config = dict(
    d_mlp=832,
    norm='rmsnorm',
    lr=0.00748,
    batch_tokens=[8192, 16384, 32768],
    steps=11011,
)
Each number is 500 + 40 x the weight over its row's rms, rounded and kept within 0 to 999. Layers, rows and columns count from 0. Numbers have three digits each. The size before them is the row's rms in percent of the matrix's.

# layer 7 MLP down (transposed), 832x256, rms 0.0493, rows 798-831, columns 0-63
101:540517489562498531545496553455506432459513536536524508478422481481584497610529431513536514572486565560535508518468467467470471487494498503481578477503517490450505519465558491496545534480465526
108:494498511443521509471464453495482523529542488508558510508533428516487548532418516459480554534611462464562430478541521488489528509493444506494494459496554512471491456500433520466571510556484465
086:544559481484516504506488499539519456590540476463454530537490442547497466498438483451439546515467495528482504522446477501512507439456493487533573506469493462461497516476464483490462458497398491
090:464500559535585460481580557469473492521549496469444512474531502550504468457483480463567506526444516499510539568492522533467496469486492510492589540547527456526564478477464501508513501482480522
101:446523527476524537459484550485410436562502512468565443548482515502503491494494546462522454502508487571560486461509456463475479504524505572522514526447459529476451527512479452488535493466522456
091:495476575520522562499527503487462512498491548506513477496462528510500494504559463451566449509470453427459428522459462488514535460521548455571507474473489478459478553499522549430524453489522506
105:536457520484500499447543553555488556514521457528473475473586452505496505480440493451450545451526507547500437525494461518491520520504484559494497481418493552499495455461432502544466554481472478
102:481495522472539490532418496541508561487388496555504466464549458464469499522435564472446583474539470577489457453469467545504581501483593545515435521481453457523435559448485464465507502460491544
104:511470516456470488482517494531551519481515528495414569479549528465521517526440591488492528461475508490501513483467511447561515481500483472478465522497474467520583411520525510527474485482655559
096:481515554546462506491493424446502552482552503557476527484479550507532504510522488432488550518542443543566534494531453497497552497473528532504449518513458506563506567503500462496439458483530443
108:505567488463543498505517477481498467505554475495513572568412496502500526563445495579549529521506492564452563487485433501523389548475544470537505545454536520467536505458531517467484563483453523
102:528465524451476460428410478559506496498432477478528559485434478508527567479558495479501469520497550513542453475516488520459437517516433441481563555525565542571513444472463529483423488515476555
101:541524533506507545539494436532549487514529522440512514512489518456468480492551409485477546459549503507470436539443515497458496553489398458535500527518539446476468462511502526523552560477528510
100:492462472483445560511490494534491472572528540543548518561518447513553461511457527615487487525505538469482482463467528533510463497522497530530476538471525433491514517557559487462474489517500557
092:614489433424525428446506507516537550491515464562449520535491526493491476512520509554492520467513473532498455507561441435525465596519552510470502521397556510509469467491531460496510439528443520
099:496525505524452446520514514499476472545487535502396495449484488530524506510521498477518483485550513489502495518439436488517486593510490550493462490496572482501531484462531447555442479601462524
100:573424515425468437489551492459448522539499488512527458486467507492426467484525501468477559437536557427498463494505504517518517447460439512500493479529527500494502489521457540507498492518459497
105:495478500463434488512565497518480416506430465493543509509446405466554566474528525455479476555453579550494596494503502596538473517494500517456521543512498521527525504530545499463524452489557409
097:537537528513524558495476513461496493468559536438493479511511477536457546527514441503527434515475447511477524464465434559575540426560514464484511527483504472475448474489457523475530443476499529
102:485605468504476514519471484547521553462456500509480486521453489503486494507515526506520474534533497453485448505576480561518463394507454460524596495505519563484523435494496511510463490470512554
096:505508546516442566489557498444473536526462512495508550532512511411513431573542473479511491525474481465507463457484537470428469577515493506496475499446427534531490488512523541492486492480491558
098:512469544472585445494504551490530499464509496512496461461469514524505493543481421537497504531498493456526430507527490481511456464483500514416504532564441508496488479515438513497506468508505490
105:505455439517555531545475577449448512546487610482480521480480551478501447431487524544539505519529488456476521457528507568553566496552503603458493594449524492486487493460518497557529469451503551
095:513513518524528471485442490483456477507499573489510523519464538527551467483457490523560541501481524507531481450476471460418505540468490434498418463450489511519480505549517485544469413457539521
100:489489537426447496462502374455540523533516486548496516521508453453508467556513490513523517394575497466453508498522490504503519554463485523497468491468482510528426501459465485438425508567503503
096:521499482482490489474512497526635521522519521433442409570506486543455518460507504473551583448516430488543498465470477527490537526506427546457490533507483577472488500581455547496463482451465484
097:435442462530535500539484443509486505494527466484474437561556519467434460437470455464484532450501474462559524469500538521466499484509569474443517530433499539474485544517424553485466454479501509
099:476456575442520495496506445481491489530517458525524536472456446463532504518422454592461527509509529492515487381555537534494537534509462478527495502466447496450530517567587486450463527479459462
105:521596444452567483488470471547562491497522465479559485556451543499500460565467499445551473424489519555468569456486537551535544479500502513487488519523515534547494464442517450566462507529479507
105:515508501462529537512523470575550477520522460517514504481535521505532456457519509466519430472503514624545498507517551563508508532553412525500571480469444477482445581541432567562429438492483543
097:494538493502396467578508499476512486427534537540529558497493469525511466540468445517478463473540586488545508451472487461561462511475507529523530529503488489546462520487448561486470491485490606
095:556420520514491451525461495535506536553564464500496439502498446504506473484506517478420487471458440535474491561440568557558488455493508444537513530513494484542511570552467469574510504509468485
103:569446512437549503473507494470495401493548493531572492454547564455504525514504446520452482493532472506487448605538513440509492455495543497588588526488567535489533500482548507540524501477515526
101:482497563406477426446470505481547512521567558477505460573517495464515482476457484548531516498417494430526417519472549465521483463576520475451416561548498492454549486492483482514459523540449520
# layer 7 MLP gate, 832x256, rms 0.157, rows 799-831, columns 0-63
102:508669423495496472487463493553534508535516550505426468488545495508580588551493524500552446459438466463445452539536509475515497482469465494551516459470520498539418458511453515500476522499408510
084:502527539524507512458464494475533466497496472501521524537499479514555540476488473455556565504451547477517485448529412449530534436493506522552532501514533470473451441413451537501477516507507508
094:441548494543463516463553467461459539460509537533541465460573458568517467420479524485448525501547488470427546470527498483442526491519470486492505505515499458454522471548522550407530434609539492
097:452552506517497528486464477454439398526534481520474531480476450468580583523530473530455521432471438525459508436540498556440531596431486522480511473498535501490550453415544418430446570534507533
092:527497556475443522489562498573524502428508514489503486386492423477445544452514519549528438484500563503539499473509516508510529545426572527516479490475568544495523537519472509554486462538569483
096:496515535535496551462515476545503437420417588487526488444423448480478464512461526516574534524531485537480506473485491498490519573523521490516471560457478453489496495555561499491464516400512539
098:582467445545444533507490399517448487485570585486516519510463483497483490533443535468494509435488443502509471448488556502509478486511518438430545520520469560502510529549501487561500499472515513
104:499484547466539496481496473480546498508490528460505436550473476496456450527430496459585479547437442492510497491497483484500494519503462519526486464459478522519582479556516566499471473507502549
101:536475514596490478532524483551533548489467561479448430489483490477527488423526543484474554517524514567477514505512445497447517468502471518495475484470490401457590531542479530576423598442493575
102:539447492521488505534540566454521502485448587528489504462466503421496502508497502502430459465512515497554468527478456516449472507474484530549482561545503474510488455435525426501481519390483580
105:502511511481468474464470474446508451516528521523474439502431480468517552471488469472545550510487503548612496509516519497489515460505471472447591446477484550562446502500483552526504485460519441
103:535463530460482457543444564490474475511487523530542486464509490410524475492501509429485441553463523543487589491456433566509495526470519473458483503424565534451526522461461500517490480499555471
107:476466499500468523447513539445480493470548427541457612511502476424519481520520514485509529480500513493433554481544532508419448555481465506525499483443475474507475492425506413453483470501553488
099:553600459459448489529488478480501481444539571447464495526474439567517511615511543474480491508585489483481497469533439545497476540500483542536476521488483495442527530450484474500413490509514585
099:410532545482449506543503460517558528460506483591483568448495473518486541518493524544530526488511469440427491513500470513498579558526474558429447362503468483480419473557529429493514495524488468
101:580493440488458564539495505500505556443464458481493456422512483488494518510525457525561553433485603520506480465536464516521482562562511487510504451472483478457470388476587473427517556504525551
102:591552515542521557546531516447529503471562522499495449536497473430483480547440519481466524531486440456543588435463535466564451454486532475550519485498516539529433496497515526495508483541461428
094:509452444537485479549515443508488463504521494465536493442547468501546586510480446561477515576528550510527548496529443496518508474509534493467524427488578437567539517472528453462510460527464517
097:476475528535549429516516442447450497553502492581428452481560440411491530499478506461489518583513425542571499547476562564478522491489472465489487522497502557510466495496470512445511495439466488
095:551575507504562486553555551482526478522527508480516488465502500565499524477506452491510500499453577502429504531501494407475496524447490453509474469480487550525460449485472594453564476508501520
097:479491474479392439540493472436576423452475484530495548506525468473534498498446494504491449529443525509463456465442478500551455560524508511491425469478505461474505547520471526524457516499513567
107:479533472478476473537463484518471461471520434520439469591499474495472487498527515559504492579523520478482490550472465457557527508473578475541510483456527544501472475497472523558518488470488499
084:537536488466541579486539516476455549450503578498470486518489512553524474582461588486521561515539456503528435450550606535517443540487512491544501515442524444557481591495540495658424441519515506
102:538469553521503500486426506505488512532475493505473525459515512466509485533539544474501473514496497533473484453524500447541504478463397564401430527458463515554523460511533509521503540415490518
097:489492481483509490477493551432414454507519582491479511549463487461463474534493507430498513504552480438440565488517509471521437555455514444506456542510497508456522495543545399499444503505434407
101:423527517547480532421480500482493472489510524510437473436511531487477537561539519523479491508462532498413553454481490427526508456497526458508420468459523535500492443492519523468510476487506495
102:556543427494502491529501486516500464548482497454476449443426449488463498478498549499457507499515522463490513537552512544517501506477499458505561470462472477512473570557513467566502482536548479
107:464515527496429443519453594453486508534526523410513568506521404579478523408481462467520532486497468514440511489505600556502522499524458546558568504503515489496457569494475554469477457507511511
101:511577475437502446485596524472504523536453536429467512574536462534556496581505499585499459490549436543485531481542499542503511536451502492485483540497448537476508486538494543563494470471548477
103:481515522512544425422445519424529552446446519546490515534553461526507494521441462511525527466452481511513541467515501462482451530478490394484562561507529526558557469495465577487460475539485583
099:525557549445362478411517483529483498514521532525519486524499465527491501530522416548473439543551515528484535500508530452499637480473474562513488528472481493501389529460490538471487450549488450
104:427502562498430482501511401500483467505452502496517580554487489432505461520485458490487415546498481520471496427485516501493508572506519494430624515500500499577589482471529542552601479442494493
097:409435511458472479507456502518501493540574513478543496567468435469530500558521459453480543465420489421438534531542441484495475476512528486484496529452518494504505465524573501562490457493517480
# layer 7 MLP up, 832x256, rms 0.17, rows 799-831, columns 0-63
103:484508568529486482539506491564432478533481511528503463417467529494499452470526461481531433524530545418534501464462447390522515442511483490366469503526470478485497520553575506537494483540559456
084:453529501510437524539472470525453495539430499523501490519515475417505535516518461547513501475463479434521453463553452485581506478497460521431473481524513541433496480557540545537472517496590540
096:526434510613494523525461519479477508471460494433504522490502454488493513503495497447505491505476503493445494504556525537484493519440549567482569466511446493510486542452536495534470467483475545
103:548471485532505483509502471471471380506564515494514597536505436494441466505549409545452525556449541502539478460461483554522510576481502530458482520545549542558489466505473457467451536518472457
089:538490424499358476477552472517499505475519514565534494542550529475496522509485507552441508453491498611469576498509522581511489616456434503532499542537510558456428473516467467533552447515526525
099:500496497500440535476543491486446505450553490403443512535598511531550483447442424487510436464484521549534380487498549486519492469461463514474426528486520485480496518550511507518527452535509462
094:505488501542487477455480500475476462500485468470470536587484508516485554544555510542524559508513478563528543447509560532473464525504522496455521526563532580499448439477543470514423503524470487
103:556437501505513484528520464427447461499532497542520505485494497546605480423525454503456470535423553479456506520517482560506526530511478462429513473566483460480466516467495466465472568514518537
098:558503487533470464506469571487421484414483523503465527465518523534500518474483571483450462556478526473447501542576452535497568479447480554535517478495476514468497461510473446500420510480498495
108:487500534537499586486519547490511507516478545482457501411459487474527517515509485506516557498503467517495474533496501450475512460469544531580481550497458552424505334504505434539472575441512479
105:559505509497536527511509494534488511523529556503500501498514494368515482465506482509547497514469486540438453518587602480555495560512461512421434575521519468542460524494511521550476542486474494
109:471499499421523471534465549564561514445594529611466446553509493549532530456506457418546410575565467523567513475501491522509522474506520555510492498448504480406493507497498472495526517514543483
104:565450475546532406555487497442471482458473519454526487560490496567517537497461473537522474544518442513500536479498495460485527492529485505485487470444478508448452547446515563509621498456500486
098:572523505497456471508512468489508557437512583485509508558483442463459476508455511476541492504634535506514515514418526504476494559471456480479506477507491478511533470564485543497496505559495492
093:491536497512502448543443527443594505453469513580485418552491444507545551519555542502503492564487477461482526463546528462506481500528579530521530447495399482574489483514480500501485450518412480
098:503566469480457540519470509531553450459451546524474538500512508514538521540462497501539520461441501537548574488541483447568547562517527494434563510524353499479451481458485469531453534469495428
106:530431496496495479426475483515524464538595550484424449444503503476477521534490507560521458493437542495501483490488480419526485550567457494530455428457480469476521467505506518498486542510577558
095:445533460445562520517477413518520478419519502510552554484493511498508478494483467490528475521573505564523473510528429495473540453492523459476598465511490474553487453513553471503498513503497478
105:481586478454547486480451521487501485542386514538465473566489480557555532539448504548526516461524482531450472458480450470452523434459460507498553483538531508491417486491517478481491536475481463
096:506504484549493465453482454420441459458487510472455543493544434552524535482456510556589593503511425514453477495539511507549488505479520467510518482521476456437549554497516533541509536502469555
096:500477542487556514534528475499465448476459495553548491568521442527477540489510460454471470400529491532486534491521573502490420442475470427507524521503568520522520487409479538516478525513482508
108:475498433438526427473512486590444560518579509495529495479505445448461537453505510490426515465518484442476457534502455438589467566497499533455526452574491575442525533513444484570448511526534443
089:551504501565483494505521494549493557421542444472511526518427505427480538510535533459431455481485518521502421565498546475567535545482517595527511553509535509553447523539511491554455588463523446
101:501512481561524524490509478456565493595469491467434481509445516518533577426456501492473469617512522547542552569372522528498520502506511520463554498443510456483535555509502457509531453502458476
095:476445399496491484511509563511410370474541453493534521568531500570534523486549461569436536446612532501494506488499481545523506544413489492511518496543515487510548467465555448530537399532555495
095:523561510483500464487435526432505443588470522490551549457494452554460489420471449479568459470539497546549467487465469496563465489491535463434524480509537482485628504471537500482527483489438558
104:466464560486453527477553449493494598497523501465504511528515552516453513468516415580506480487525509489522505479519431489455563533572486469477493498507463517491543421506448517537523463434555520
107:533491492495582472546550468436513531450509465552472450537461554444546488461491545465508445492516466484516455518551472455543527502479519456505496489527485476549479554528509419478545473510459563
101:536515572530479455478514479536568449506404506482473508575553538524532538460441507520469502585429513464456555477561525456491516470550474483540465416508528545520469486486514560444513507516518514
102:561469483455535496516514448428496525483527473565493487498501517503501535521477475533472486492468461470519552494442458468479485505510581486555400541502465531481450511542500549512543498529514573
095:486505491522493453463558483503518482453409501522484521547416524464436488530437433519454499502426467519511521524488515535496458500498485511484496531509467472507493509475530496528449482499507529
106:581500545562522511456506396460485444498490436528568541541515514470528524515503462488494436506465464568537515557484480552514495546469508453503502490434518497530456471509475493468447464504442562
101:501502480480520556503465477502537489511494579492555507522496496498550515420540490545503547498514504509510541526522470588478521540421486458476495449551508533461551473419497505482497492573413540